Each number is 128 + 24 x the weight over its row's rms, rounded and kept within 0 to 255. Layers, rows and columns count from 0. Numbers have three digits each. The size before them is the row's rms in percent of the matrix's.

# up: layer 9 MLP up, 2048x512, rms 0.0691, rows 1030-1082, columns 0-127
# down: layer 9 MLP down (transposed), 2048x512, rms 0.0696, rows 1030-1081, columns 0-127
up1030 106:106092125138133152112135089152115109131087160139153128128165132144125085131125125119135150159132121129122119108118109128104124121140112138130132128131142125133141111119153139110093077138082115131154175160074158132139114151136120173088151128115128170154129153123126108078153165105126149111131101150133152076148146140108129177141107109130132138110117121125074134094131139146130120094177
down1030 098:140131129106093167136121103126111114131096131135124133124121167118118147125114138115116105064085180140122137153119116155113121142148099111122132182131108114109133152141145086147106102113169120126134154095080174134073139109147138134134114120075129109151113121142156150133129157101165110136145182106115154104119130163108156143135109128107128157125180141095109160111123127151127098120111
up1031 098:147121164098109109101116151083114144097118138115139102103136102164156089210079085117172164138120162093141140137134173127127142102135131077135140148192125109122141154124120150106135154114084138143110068146121108134094070154132096112126107154139137119112125101136062110143137117108140140143153152096123133121110146121140154136142153127141110138112128135146131170117140143138170139083105
down1031 100:154151134115121104136155160150134154110105143117128133141140104126132146124087139093089136135102135098117142135140140159139131088132162128132163142093151163126155148135149098109114133137142128106136168152117140134129129109129095098150127148137098129144103114112134091145147151141107126127145113154144132085155133127135108127071122127124107076146101080068128182131110137117127142136180
up1032 091:157131165134111116149153133152099107119172155125162107118112129120122104130108140140157148171170130069130109043147128147123098156152134129128096142127121117142139159166126128148117115122197182095158106103071129098111129088112164155092123138158137149118151109101118130102147108132127107169112117110114140156114140073165118101095094074141137126096138138103154121133149110097155154143120
down1032 102:148135138152108181127142140105139136120116130083147122142117145144115124146126111156156145069149108143123141140135130085120128144092118115126090124110115135152128157124160158131112072088115158128115165153100155129152155106130132132148161141082148085115128122168114109163091139113136171113156148123142124146122133176149124157148114113125129149147139118111128140133182133140127111136112
up1033 096:130134143106108117144133108131119156163162121134160135107160123114161111143097098154071126157185120101095173163092159110158129127106141124160143145117072108156115122062122123065111133134128140125157130128112111119082165120109115181174171141091106135136140117137147130141087146142113120154143112159157125171140135082118116145121128127143108145125132099113119135133125161130157102118106
down1033 094:125122165094150139139106114150106094130136138134142114127142180131142098116151102117142106111113144125104178123127157127126122134127094162126119132081132136075112123177118161111122149103122109126099121120167141140128090123111116136120147089109109158130127092133113100156146101124114146108116139120150127113101120105152093128151111090094091086107106123158123174092142089112123104136120
up1034 106:121101151126167116181120156129096168122102130107130128129106151136113088122123121148053116151185119189107121152138134140104129137115119085125138113128161157133152131138141150141096179131102115134117188127120128125102116122119088145119113111122089108139077129143162084091100150103133133073136138120134115147158104113149123142128117111129142154134088144130145145097139151127113135130152
down1034 093:120095100164113142128140151147121109125125113101132085111165094144100135131158113119133127092104124135186115128076166106130116128096118127107107124110162129099121170142129122082139124114137129119149090112133142115137175118106115150111101131166139104160125108127111108135112132164132130079131109152119142122136123140147156120147114142124113098115128134109149119124129096135108143117118
up1035 102:140146068098130150124144157154129162130119155136131161097088118093091145146122129147125121090118177115099071133117094155136117129164094117130123138143166108117109125112120122070140116136147128114109112120091155109152122110157146139127145136149144095150116142082129150114125121104132190123124138127107166080097095128148148125086126117122132122102135152140073170110107111121158134141144
down1035 098:097141154148204143141119113106125118129132103123088109118119125153108104142119136103094128155165117142143148131161123109102136146132162125106106137111090189082129118162101145166097123120104140109139095111120091105090127136113120113079173141103146138146136138133142116106118112171145108159128094129090133147136112134108125094165088152150098120128108139118145140129084159138133128123099
up1036 097:098121141072086147123160117127165111143144154141100142127146119133173105180144108112150159133135151131117103163124158115135125145136114106149129119141079157090142138137129106133156088168140095103193156105116076154114154149131128135145109165130166126120132116168057112125130108127128128153116147189184153102151139095136098132137125143142155152153139124111094122119084136154142100108121
down1036 099:094112091060163111147082152113107118094116098154110148104124105147082152082151110156114090148090120109140117095128114101118117098154093085160131166136130113122103152121146163115152160120120139129134090123134137131129131131110157131112117127145101161167100117130124119108165121112112140132138152124147130109123112101118103154118145112198150103103134114158118132107170115103100120101132
up1037 104:110143140157137176151106140131132127143118107115130141112144135124146133145150114146202186112099085109117089138106135151151126155128145186133093105119148099093133154175164110101130095124110131143106163152176144151155129155134115172131146132118086108106153129113088129119130078136140149156130121087105120119103128127118123101133106100103131149125103103101120186097133114143171143091104
down1037 103:102122155169144115130159113156128098076120121120114147113136168144150096135174146118096139151086118101124150138149141186124112146071102140140099100141116116091134177089112119127103094101127147134049121079156091131139105128162132156113113086109108070118137131102123131078154124167183094107106146087138134114111151117116189112132120105118174061126116147126115102089118126126138143113115
up1038 093:113151099105110189140137128118089108146116173155128119134133156117179108137124100128122140101160151112104204107098116172086125113106137099159091131130150161116104114149101118126149074174164153089134150124144106125100092155132123181128131113163135146126183124149158132160103124152129130135154121161177168164165193067158176141142126114087112107147123124129126096115120162152136141185081
down1038 096:165168152153124106114135139144139124153153093131134119135091102144123118130112129151121155117138103165113092119158119108173156120148125140156144140154099132152180110126112112111170219071108091159109158151135160127140128142114092120123108096080119102133100126094128085111152133118124124101089137096135100090167125152112140107129160155130119102162163162103154143138179137112080141124148
up1039 094:133091100147149133151132156124133113129148118112112108144138112133079125145142097167117135153144128105143118120134132112149133120146128159141099156151131122195132129151173133132107099103162075073120122119074112129115128135100078138120120071133090116114122087179122142168167124103138133141144116137120169142111118167092179135160106168128173160119153110070128140119163146164136112146110
down1039 098:110143173144131127139099097117101138100151122138130157109159166175166179161137159158109090122145126107111081148098111143109099146131051170137116155141146174145113136107136084117137126136120156148099114137125126114148143138114106177074121126163135145093135113098123104105128142153098143168114090130145080117137129148164083130118120161104105089109117141127119112093141087102161132156101
up1040 101:122157140109117146135101104135162134179137133080114170166101099171134149143115145133061129136129151130077140140118121113140082117102156147095137177129079144142097178147155110134169090159152125127139147153111143116119131163110118142137131114084131139103201112118124136120138122125136159102129092168138106132113111105095162122144121114134157137126149161067109117128121141143113106130141
down1040 094:137142123205129111115145134114106131133125118107113116144157111099140115143101100115122160110163106069159132098139135097122181127151132140124142118117133117131143084082127129140115147125117103105144130088142096096093129129153159104136166142145124129161123117145137153162102117148101114104166101144158123148102141105090106109071103111120131175141123123160126173117171103129157139124154
up1041 094:107122138139102121148128075147120123105115100136167121113119116114145133171161079129112139076134159132098101180139087117141197157122131149137147135141118107100147138107117137099147114128139116128086149157132150051139180133113132137152112142140119134131091085129111128122125151139149164124116074094113133105145123114118128116146093150148146120116103109131114150089111145089114107142135
down1041 098:157121134116157129130181154132125120110161166113122107121134101133120146121047072114142110124092118125124125121089187152129087153138107166138149143154101141163085130085089069108111149132150153138117126139113142139129130112116161105129121101164150152100132120134115118160125138155125111151103140159122117120072133102147137125134090120114066129107128125133144115104105110110106122167123
up1042 098:166139145123105181116164123114149109146116178134119129103108135117087142134134099161146122124076164112147110102154096136153152111109105085148139111131087119155082150117133161132144164114143078101140158117120121140114061080172128107147131114083123150133100087150135162113120113114128140100147137135126150150115124093153163167105159104109134126171086126158212100108116099109158174159125
down1042 097:110123081133111119142126175119115132093113088111140108146142100110161136133097129130140127110148099059130098192123125152116144148183144123107113135114131116161133147117078067081122138156150076166128116104135129101105119137101159121132104145110142134083113139117159120134115120131103114154135125138130109096151124103144151118086094110127135112115145116132133128130148120171149141127129
up1043 101:116132117127105140159149112130163104139126098131118184066114114129133119131117148116187144125115140135135123084129125107132135136136121140091131119074138169115133140133157074086103108104108149152135150139068120124132133160144149126127114118130161121136123113147155118118133166158182131108124130111117119151174115152135132114116128137131128112161139089139142096139157161133127161095121
down1043 095:116112117128155120125186114110103157081110150157142097130112142145152116124123104113125113105121119092112134160139150116137180125187128162096123147089143126113097106120139153134121156142114128068129182134140124107132079121153110101137137135093113156076107147131156102128142111110166167143127124144124117132157122126122149159150127108096152108112111163089117115117121134157123144068098
up1044 105:120178139112094070145151123169129105136150118106117144154102142158155117123131132119084128110190151107102129118145122139143129117129125125138165073110125104149103089181124118116120158124135137120182137131107106150130106108122144127133127134146094076064112149112091118135046142138137141132122130143120139092199090087162148097129139157200122124153152130118130170119096155109180126136125
down1044 106:112139177160148124114089122143139104132123162129148168145155137180140121118128096123155165143156130123117144124150087119136172107119092164117130136178130156089144188115119143107104098112153146126158077149159127130136102117114078100165169128151128119088079180093137150177128150116116098129126076139152165135135144115131120112129147151149114146093171095108171128081131127130168206091125
up1045 101:132111143083136119146126123175101116146112123137181122170131107157140120132157124126129181122088174138100129122171112112134147139105103151151171116159153145138129158096099113129135122116153123143150109146131137146140111113141133101109141180130150087133110115131113181148133104153107142148129138172133136126112176122099116154130161135108116102137110148177152132113135133134151173093116
down1045 099:138110112128114154146113106125118152156149105124073142126117113146113132133086150139118093155107135173166134147127142131097137145141134149134089141128131114110098128122137145115136109135095119110108117111130163153142158123167119143141109099061093140117150151111134099172135154117166119117125121107181137148135106112151191148080095128159152150110171141091107122128119148090106111170126
up1046 096:124149114105138137131134130133162142120128146105128136096158139126122155153141114116095156105120093153176122128129160131145145108137150099114117119080146103132133150132127119138131109149127135194110149152101152135144141120136096136095120136108130116114153140151092102147101155117090146133158105136188136171131171144145167133146183129143094057098119120154166106132141138182121105070102
down1046 096:142106174095107067150170131083133112114154157145154119134115124079154096128108150094129134075103098125154165111112089117119089141105121120114112166170129123199128144129121148159136124106128118110113122121109179130125112165179110140218134118147109089132149147124139142130113148143128133153130125147109104147115129129122109104130092107129157142110145158142117156159099126087082134148150
up1047 097:165141151108131146104163081138150092124133144158136144164157110123088096155118105131101157147153128143145157150153101135136156152135107165195135116123153124137141112117121142158183132128134150117068138156169123132126114131166117174126127165138132131170131156113169147126115142139141169137101105142120109098107147152141124127133145149170170121134135118143107132135122075093136134088131
down1047 097:150131126129164110138153119105123137126109095138087119132136081118115074133072174081109106140121119095129153165158134127146149140115046131154167118113144117123132132151135157145121103085080114157148140121137140138126162139119145131111106116123073135155120131129108129084118107095142133110126109104129096154114119137156161139138146110107163110136106122124110211113110131142133143137095
up1048 096:161131140131143091151156102117134109104074181149078140163156150126123121134134133140170094117118150057133113114128132137125139102099151158122122091169160093145111143082150122120150097106115149130166107132121133144152144144142126116112136115156133126145114106131151138113146129127093117130115129130103124154086081165137126104135132082133135141106090114154093111145117126163118151114119
down1048 097:146087157104169146152117109131141106121150130127123140095148104136113113108100123163144112068070117116141115134144147093123108146135092124135119124140131145104148113161104106153187145156123088123094137128091165134131149136157093134092145145108153118117095144079137133094128160102122158111126098143124089108146148120111120160100154143184070099130130145060123144119085136121160098117135
up1049 099:101108123150141112120108100133167126110166084142168102109074177109170112166159129115126151137137134137146113100109120117149152128126105094130121087129137110125186128146144130159104167149155146139092096114123116122107121105133135115079100114148143110107086124137103127110109110152138118110168118163167143104142131095162144136132123081145148165136138098145130096138131122192115135130156
down1049 095:115106147108140133124122118094131137113126133149092127160206124134131132148181152094111100103130102081121101150123112140097121119116104134179134127135140173123134130164114095149105119142137141113156119144124131109087111131097124102148117126108114129102134132104126139164066183171108148106138148119137151141120140100112102105140145171095123137104113125090109146151113111134154114086142
up1050 103:141084138145088128130105108081122121147122118136112091110100180168176148154122112105110104140110130146127113149146175167133146139169107166154154130141099148117115100122130130082095082090123142116135096126132179119128105116110077141109118131138118145157070126122114152145127118102135063154137123141090145094118133129111165105086139134087092122127149135134122087126155161121064153130093
down1050 097:131115148114149154147196088130168138113107120135123164164180129142087147147130127140135112096126136108109109125096141099148127139120103102134157138124102125116127175171099127136137170122158131142158154154161100132115133100130120141116120119087129155076142133111146132109148127116110134129132149135149116150083150118118129167141108140156095051154153144095145132117118093156163166126173
up1051 101:100161121108155125087112145143078107129145158102134109184141144151170109121140106125158146127119107118145150106145162089147106139137132086167106124151140138113154120168134089127123098095094106096100153094149134131105104158120106105131122107158158167168081085130100131170098125131133138109166129168133116099150163121111119120109115161105092125105124136095082108114168126124112129133134
down1051 088:138138133120120136110159119121111139179141125147130136084131123158092121112146166113074118106160112141129122136138114125150161098094131140099138136118111127092111132108112136116156154109153182128119124134090111136130169141117121129143132132126105113122146148143133102100115170132131100125107125113159127139123138127145141133136130094119159142148131102142163139149101150146133160128147
up1052 101:093111151108144139150168116147099121112071109108114118124175109114142136150113126117110110116141153141108118140107115089151104135136148131125144089164148115135144144114148090110124126099144123142105138151113132115134144142179128140110148109131103129139202105163117117143158132130144124151158132119112168101135125157131076087136162127118119144121121093119106168167104120102184126085143
down1052 098:137099105130126165137102145069089147125159110092129203134123096132139146123135118148114136111141154157142123089131145168154151119137105140135164110145083119118132142105127120151120133098166146134099139104113130112135168149080108119104124130121130124122103178093117161133147078126105135138095147110134138137171119116160148114129152151132145157097132130146136133152115099138134133170136
up1053 098:165174138117162093128140125090107110083130137167127104122096125132142135145134106137095132143130147112171121140120112131129152126131122153139110132140124078130142121085113184152135145111140079128138132092136126152132125106111163133111148142126133146152136105152108111150120127130099148133136147142106108120131099121149104081124117159128110140162154131166151135168152099139116118066086
down1053 095:079093124114131166158153134107128122084116102072124095130166096106153099129133167098094138168123128121103122124169157149189093128149132165129149119160178141138113172119113117108137140117119131144106114164146133101158169130184104125146122085148102136130142115151112127153139122147118164106130113090156109128115151148079131128118122117113141141124148107122140114097131154116172152138096
up1054 106:122125131114106124183110142126127137169111137094107092107111148142120153150139115112141124123114166139119148109138170107169141138137171102124102116165112078141157112122153148118116149086118106078142183134142136143130126097128177134149132129112140115100137119109156163137110134150137125088155141101110164153150136122149132081133141118153091156116105138111123078170160139104141122127128
down1054 101:117128184167109110102131098155147138137103134081118093132177162109091090108090066167168093137122132127104155122141121124095081115104131148133107099151142132111135147118108108126153143111099146121126133131128166154148144135126102143084132174137138114128117109127159105067127138133125151135104142150116112124173136125144112119101120119086110115121157124091147149100093122143113119142112
up1055 089:171105107129152178122148114154120116153108143136125145145134161124124111079106181157119095106148116113157148128132139116082108103103133107171116139115159135112122106111098096122144145162130152135125130136099130130117101126114151165101142111121169130085128135085116120153128111130105130080089098120118114128105141087135139174130083101116137160124136091085137126202157075134128131126169
down1055 095:093112164104113122094121148121142134181143100137113119116152093121148154155137104116101190123135149105110138127133127109095133126130158142101130136116150104137117131118132182131146126091117134107121149110136089116157148143150130103125138120095136143149098162171083112120111153157186174101126129151116131109108135130115121118126119112183143059128152156134091145098114139152118117097108
up1056 093:143153133177131142135136127076159139114190173127097141103161169145177119149124149145065135112126117112142167144108126132123143120140177146089136099121134153165154113091091111108125118125120132095073156107177133097133142090159172099137144143117135130144143078131131137114142089145142164150130085169137166116140124107147119146105163104124139144111197094138153167127129182097125140176134
down1056 098:161122133135154144115147127116107149127147156113155130153105183130129125098100125113121122155112113095141118154135118139136116178155140170172165140088145109135107130132130105111119081118096148143109155141123127148096148106165098140134115114115154114123140118092142104083127139084145144117136171142117116109107139157078148147124160107185079143139143089106129175101112120147095120127128
up1057 094:143103115144107157129117144119156141139124131150135121140129140123161138146151124136113147148177163108152122149121160119124126128107112151130115139159098147153098163164104086082106129127102092143133166075134186151124147142152129116148140113144108115100157162087111159124194131117137133125147116078134188123149118116116117108146136090119133174164153129152193143132195119142140119154116
down1057 093:104104138110126147111114130167126142106110091147102103090133132129093126090101115129121101138127108160121130153140159140148103115133168090114143117152141117132119154110196102159139167125130157180131133171202161126106108152149125124103131107093153138159096099147101150132150132097148136110128169153157096129155133129122140121157159113104158100144163126117114102120137086145127122125116
up1058 103:145173149108113105100120120141164177131118155134135117103139130135108132126085069153153123126112172121128139127169130179134136091130107143140109164111129123129146153136158137154141137118157108125093121163110113145121100127130134112139142129127149079109140137127088165113077140142140135138095114103115133148105095165153130153123142112125129100143108093168115155128102130147121136137127
down1058 099:137087135134141129075149173097150140148135087138101163154110113103123181103151129113087128134100107139123092094076097123121114145147128134099080142080147108120126131135102132068143154079115148123144115132096128100148127125121131125084112125127113159134111136085140125119134129116096157073134125152077172113152131138154140136135167092156130137089107078114088108125194143136104128127139
up1059 094:151122136145117169114114109108128157130110130125117090120112123136137050133135146138108106081091086161124122105176089119117105127113131126108169149115135148151132161096111131105129168107136114159125116135166130126159070165163086083166153088139165157169094083106112134128127104127125121172122162115103118102109108156136111107124182150135109134156094154129158121127115156136156137096140
down1059 095:141152150157137117117159128140094113184132138101136173109125185172179126134103065111151139118137130114117111111143132100175149121143117110106131116143139120166119151108100118093141086135101114133140170148131140096107095120098136133101117112078083117120156153120113114150099094125184157144088084122117090101097108102138090111144102144130117086116141126100117139110108127143128071126109
up1060 096:106152114128090143140122146092123147156147117109190122138152142118078128136097073114127117151125147128164154088149071095156111085126123152125131131147115147144088140132132156102115160136120151154135137105157121117114104150167170159173111108166131153111105104172112100117159127127151111129083135179094134108118083163177152132115124121160091121107108122195152150124136173127125109134135
down1060 101:160087125134101133140096136108121112101126149139127125140116119136172149132119125104168112142145153113103103107140109135139150150106122109164130086126138115109104125113126101130178115080143116141105163090120145125143091108123138116129122155115129145163110188086125109165151100184133130158156089106162114109122073151125104135106133159145133119171135124117138141082109087089119119130140
up1061 094:171128135128158097143102088115147149155119136147141173119160094135154079146130126189153175155082137095085167107122115155152152134113120146107142155106142115163123124157130136132124150116114115131097160110136152130134113101130105122114136132151137138145139159142119135184151148121130119173155158134099150126123161134106113162106147101143127158149129103121132154147148144158123204145124
down1061 101:136150123123118080134127132124133122121113157083128110107147122085130103167100101137112128122109117152122113071132125140096118139069148109144138179098136113124118122122094111106133093107124126143121142084106159148138114110128130092166154139105106149149117092114141110137144114150120155113094156106111140122086120161109133117097142124126112150110159105130160082108162116117143169140117
up1062 106:104108147084171118124115097163177143121158146143110096119131122110157094159156176177167124151134159118128156165169142103116068113171110170093136113114115167138120074107147124081146166168098154148112138135131133099080164137106137119116121089148115160144140124117114183165162099126138142147144162115130170097133105135125099131150129125127085123133153126149158091126164127116141124182109
down1062 107:097115134126118112127138126114132100118128158140155064119131074131160094150112119146135100130114121138145136126179141134107103139100123153087097102094140160131134119086122087135126106141074151108118144124105104151123135124111142142083085137159131139136148134139171155127139127118130139118136126116125138129127144107114108170138087121121135130145148117129134169117128184105093124123128
up1063 125:140146127140136101114162123156173155134135098122122131093152135155151118148123144108091173151130161113131110131099132127160139102187172141137182130121119137114146118116133134107134127110158150150097170143149137145128138144106148205153154150135144143116093152182127144109167101106145157130127149129139145089156117171071174156130116113131119139137126175095093150179164129121188081128117
down1063 120:122076145102126112107120149124123137152072144083120131124152104121130099093160168067109137139118124115123109127156109155158153123099151143127132117118112114087120158148121127131104147110110126163125131132148087126122152073096117195171167138149086169140130138164172146081114126125102089110118115092166155088149138159132128143144108124108150150132127134121081133151115075133139140151077
up1064 104:144138109123124134125096087142116091112149097133130136155099136135100153113174149127143103118167125102145155088116127110164132156129101143161164127088152158123137122172109118100101116111111142119127118120095104119082087115101101161128091140143125135100169096175134152110133129102102142129106112147085091150116127132161155108103137148144161116123109090130098118139170133149107088180121
down1064 101:106129118152104126103116128172100120139126138151110141127102152128130124107173119141131135146128111150096096121140186145090149138072145151114175109124155129131144105141116155126124169140139142182134121146110112122143140131151150161151144141121118112106115104156151142139164119140095115139134122147124141063143121150177120122148144151167094084108102100172143101122138154144133136067098
up1065 124:126142168112111113135108120091100151129134145106157151117129154145189103176128096140120161144120102102141121074130117118130146126145125086083143096124145129153158140183138101145150139170131109156125124108102141147122120128117141153113111151156135110071140113136140128101104147119120143179093151141137138150149130124155088133098132126117151117124134154085145146133134099124134156111146
down1065 132:136160143145139096136109126113117156160119118136143146083136152115125134143138160096047134120104126093096132136131140113113081096110143137110147116089109159112140149176132105153121145147095144157122101101094137162137120118095090116159104137123113147122119111108127148149079129108114144119104143155141109139140133142123115146104113136096154137120132131124102109094122069132139106133146
up1066 095:145113135080106109136120137146153124128202130131193132142148146115143130152128117146159139183065129120139118175084078152118146109083169121098147114144136130145125179096091141111121168127138172155126124108067119147157117098124169149146102111136139123123121128111133132134123148138144093129119109069125140134088116147120102115154146102122066125185078084095124128161101126142101091107154
down1066 089:122183107152128123101133110136133107109134154131082135132123086095104116121122165137158121144131120130140121151109108138115134097158166106132109127102146160128112114105136130076127111106161095071137159128159135107122172179174088145108111157116138115148119129140149128137146160083131150113120128150150110116159123114103154072136104153082126126138136128151142168079131140118128120170117
up1067 100:188166126153124132137086150140109078158142110128135132170122165123138083143142125107108166095100154124161133108087128131118120096150111125119129127106109141124115127155143104142119109123136137136105102137128134139139085142140139109138161146119104137133143184083142146094123129116108106150167139128133086117099110129130152149103100111104138103119125102115130105087124155146119156095156
down1067 103:088135151123133160173092135163153085118114132122121101101145127149140153102137122155120121146119088137090141114149166142123110112117115106163152097119102136101098158141139123129106131142081153079082149132129128142120151116138118141178085106172121128134101114118120117155144177147137112118136125109171146099132119124124120069177135135128124152139175117143150075130139119111119094114144
up1068 100:108099127167137112113093124128138140084143130134123108096170125172157132116136113084099084129159188143192151147107157121144091149121155113123140122138135123143108124112155152108133100159112146116135130161131123102141110091109150144087126078153090076115121117157107175120133117128146139166121187077115129102087123161144118109145164138138124116108114116157120152131157152143122118104143
down1068 102:104146097156104178107107093113149156152127090107123101114142141102129110119115122170135082178131104099132137140112164123104110117108133127142184153124104078104083106133113119152086095138115108156117142111115097144105112113134123100116145108135107136107097143135114159165105139121142123136135145153122106135134132110138117156116116130106133135175147092114123121140178102149122077136161
up1069 097:121163068117106127143129175128109130133178166133114143108144116134145143147140137121141136130155120144137126095108151122161125168121113096148081107145091140135144121099135145078119125160123146118120116121135117112130158154124149128090175140152135171131100127134095123086158072104128199152108143129112108124113109134127067136085164123127152124089147108117056135164133155091166112129099
down1069 092:115126180158119126114149058152106137138063079124157103096110146122129134148181105135104105126107137126141127136123119135125158126174168166094140123098133121105143114159166114124133147109101115134093157117104119098133090164121107146143082130139124086126149110163140075115128120172129130121138159116138123129130126109132178090166085103125123120123140115149151116125118111155115132101102
up1070 100:156133146162137129121104127137135101131123143129113136133108128120121138144104146144140115092153148122129092131116138148154130100073096134163111109185147141087143117161111154123127078166111117156114142122112094144134146086119100184135135120124109094146101135148144125110100178134113132141117131131158165136122152144142173115129149119150144160127123101108135162133146126189128105096189
down1070 096:112114136125162076089158130154116088156067163145102131095155107124113107108086105126170162093111128165118148119134112141140132144155176156151124089130163177131141096118143131129139145165138122144104125151120132121126134138104151121148132152152119170150143111120078149131120116136106112113086133151098126138109118149093101131158078103147116109129113152145112115121109130127169122116095
up1071 095:160137124131150099157110123185127132127127172115151124118108126133163139199110119101128162132134146149124118176142103096134132147121128119114132121154143056099106164115155089114150168146095135156097136141153129107120116101104135161136129154105126129099147104153155185107105127117095138117126137127093142117118114121131143135125085132113151136179159149160163161161178126089095212134150
down1071 097:121115099095119142148177142143083130170155131127140151097134100095118124140096160164144148135131168109125081129166166121102107091146099147135104128083090144140123125157162132111125183111142113145138156120127100128095127172146101141087155130178129168138144151155152126106140134138139139116120129137130125118148099132090137128105100109127167105115111116129124142121111130130125106114103
up1072 103:147073119114158107116176099105091166129135168168167142152156113166113111101129153096105121140079112149094084143104170141130156163190143111139136097102104093120110135138108126142137143111137071111158121121119103098174147103153135130105107112111136079121144108143133138141146120134138084124191136142125144098164130140122101133107092090118111158107131127138101124073128127125147087124108
down1072 115:101112149152132216088098122073126125118112165134149134151117109125106144139115119126107092122088142129125133085104134095134149133151093118154143143162107154103145084090100139125127103205158126083150083110139142106112103105141171110148107099150140102172132130082134123120111124100108112116113142131137156104107107123084128159181158136134103107137126086115085159091115172119154124146133
up1073 095:107156112082114093111097155120135157145127099128136096100079178145102101151100098136160101132145118116136127089153164152164112187158143115083118154148086168128119137094121135116131098080093125117127129126137124165123051100118144150117116143111132106142125106105142127121123144123135100112095112162133155139182135091144079098121116127151121180151141133186103111109174141092144146155102
down1073 099:173180113134153129127141126155130097120146090080126152172094088119091082121118138141129146111151123127129120126123143137152154094155127125130136122109179129125104148119131129109140121142098144127101135153186133090098120129164107105165188142142178152123131134187084143149124145091169130132116124128112100079145129095108156131111114124136131129106137108133170122118137154152123118129130
up1074 104:141140125143147134122153133115131125119151115074134144082110145156079102104138124146133134101140146072124116122137135107105140116118151133111149126118121123179120124150116132125145132164124121115121139114140154161127110158131122170122188109091155105120090151160140159127097172088156161121162141106176066089132117189121148104113116114168149116131143079103109156106124139136130120120084
down1074 104:137142158122118120139150143047102108117141136148091095109130103151106157150143088137084087102118110136105130165097117127113095116132116133092115129126146128121114114127094112116135144123144142118128121155104140141105145140111115117180090143179155150140117123094098146087117150103117142124172141118104158130162120130170116099117128105090124175128152141138150095096109130107097140110113
up1075 083:184083138066093125113097146192141097112137176097157134122091128168133164124121147127068099125149106113140152111152132137113146139126092133126116136151155172092115119170102120137108129142149130129142150161160140134183126131097122148153142129140117113122157159144127122111122130101129169141124119146108171104128111091117132124131165134126188139148087141127076122116153111110160108141139
down1075 084:089109108161135168121085155107119126111080153109126150121155147129121130142126110151193121107103128128144127091120122103119162155150148159158128109131127111110131106119117133138157138149122113135096186094075071171117160141108123154106102061103114087146115112138140128124155128165155101097104134175108104115100145185136097139129145155139107121123152127156142132136122163128100141125135
up1076 098:191099094105127116125069110120132133118122128170115151140126100158123162133097129129122125124133115120125116106147135164080129076112144067144124120100143145115162135117119140140100131081160093141079116163161102133165142132147123116104155146150138093112108067091145156143086139106088130127069118120112164088125136087119137156103103160103157149096131136098102114130102093115123094132092
down1076 093:064122159155133130143158110134094136111130128120086144164086154145132080066134138130127113135113136134141172133121115137163131151144093146103137101108087103115137112131132162139128120103085144138122137109147165168112144113137128126137145101109145149187112162135101101115098152131109139089135170116112111148119094129132119157147148144122121121105137137147124132107092140149123153091111
up1077 098:178131168132162121149120126136157178142113170081090140143129144157136148149101200186128111118122155155151170139095126116092147119149136136106150139127113113125135123132138114124100116163147110119103099131146131141099120145123149106141101141137137099110125148127152140112086077109142114156120132141110148132150147112130147128123110134121144119112120158116156113123142148127149120130146
down1077 097:113132094111147136141160116091110110108128123135119105095102123107102148157090172111124116095116150115138129078122112109127152109157134130143112176151120170120128137110101101128107145121165111105130124127120175150150114138107096134135110121078142143174136090134135070161100136169121116093131161129136105114120144168161138117084158110156155092109160142162079097102097100094125105104146
up1078 093:132137128154114140143121120129138127106032128179171109178111123112135130163123141141110109128080114135099133125119073138132106089164128109086110110151172100147118107138132161156148074173142088116084125101110150174141124116125160190124140156113120146128118127134136161143120115100138167107146117177164098149132061161116137125181129124107129111129133136125116173100121102161140139080141
down1078 098:123144129141110113089102134104147146121139144119087088131109130085135165140119106131111126116096113113066131158141088173147133178103097141145098095098110115128123108123137125167145193108132117119137138118126122134144099126109158141168147146150108130114116112091119173097126165167128112120129109095130127146131159106127132116131113139176120133138158129145101102170133087154097109127132
up1079 102:121130147116103130172154095137136121126135120133142126125106158157163141128087094107123127113107149109157114101176119159087139089142135141162136113111139089091141099108130132166143120131159125140144151120144124111090108095136148119116107122123166154133155069127139115148104133151165124125124159122113161117118137137146119120119137137128164124117207149098147105113133104161148147090119
down1079 099:112108128143108167105103183129135147130145126115140126108112063133137162098129136137101123140155132154097165116142114104107115149081125049102129151165083100157111121145095161091162068160128141132115119158132119163096097144151088162142135114124115073112097150142106134126124142162116110113107137077133123179145158120140125137168118122087092122121079140142129131132167124121122125111123
up1080 110:128085106118135133143128152064048163112077126157086125148107169120105127119135096117148121177127091150134092132174174138135149165102133098153109124161142155175106125131140108158108134107170154135143144171093111171170117168115166163158110122135122117107125151122104140128105115119109129100147134152111106090107131114124109179132152089110132175137134113070161163139147108125128138141114
down1080 121:170116131132129102129125157115144132120134128136088080145107109162097151141147135119141091139126136117179105170138122104127136130096058134122151108122126103171115138138126121121128105121145115108083144121123098117096147092130091115137115127108141143159110149074141132143112118114139115129125129107139130134095162114105162144126129135145161093123124130126107118113114125127135072155116
up1081 097:123147127145139087094121098081103108134122111148115152140106150139158100101129148143112124147120117138115147101179120118112137085150122125138117158143149137136175112108111165156153113143118146125145156134147150141138121103100150169061098154140168123100149126141167124124125138119149130126102096153136139153112114102149088138098195071127149136123122125173115138087130113163065186144125
down1081 096:155121116125135122146154132154134112111123121106117107115074107095102128130140109087117094090122101114129117143115166152143150149112203139085126099130111124131073127156141107117198150153131143112123082127099124189118087101129140140142169116131098128088108128127115101160108131178126115114113123073115116124123095145094129111152099085155114105172119112115115089116163153117176080129134
up1082 100:115176135124161109155095105148113143103103126161123113145103111157124100112110167089134170115120099104157083106101115123108155185151140122079136139174147123148121153110134162082091155101092143096121137124137138088128123127113144145157128076123152118166110123162107155154136095133102122127139127136113142099131139119099164116152135149096114142130121109146114130130087137114097138100145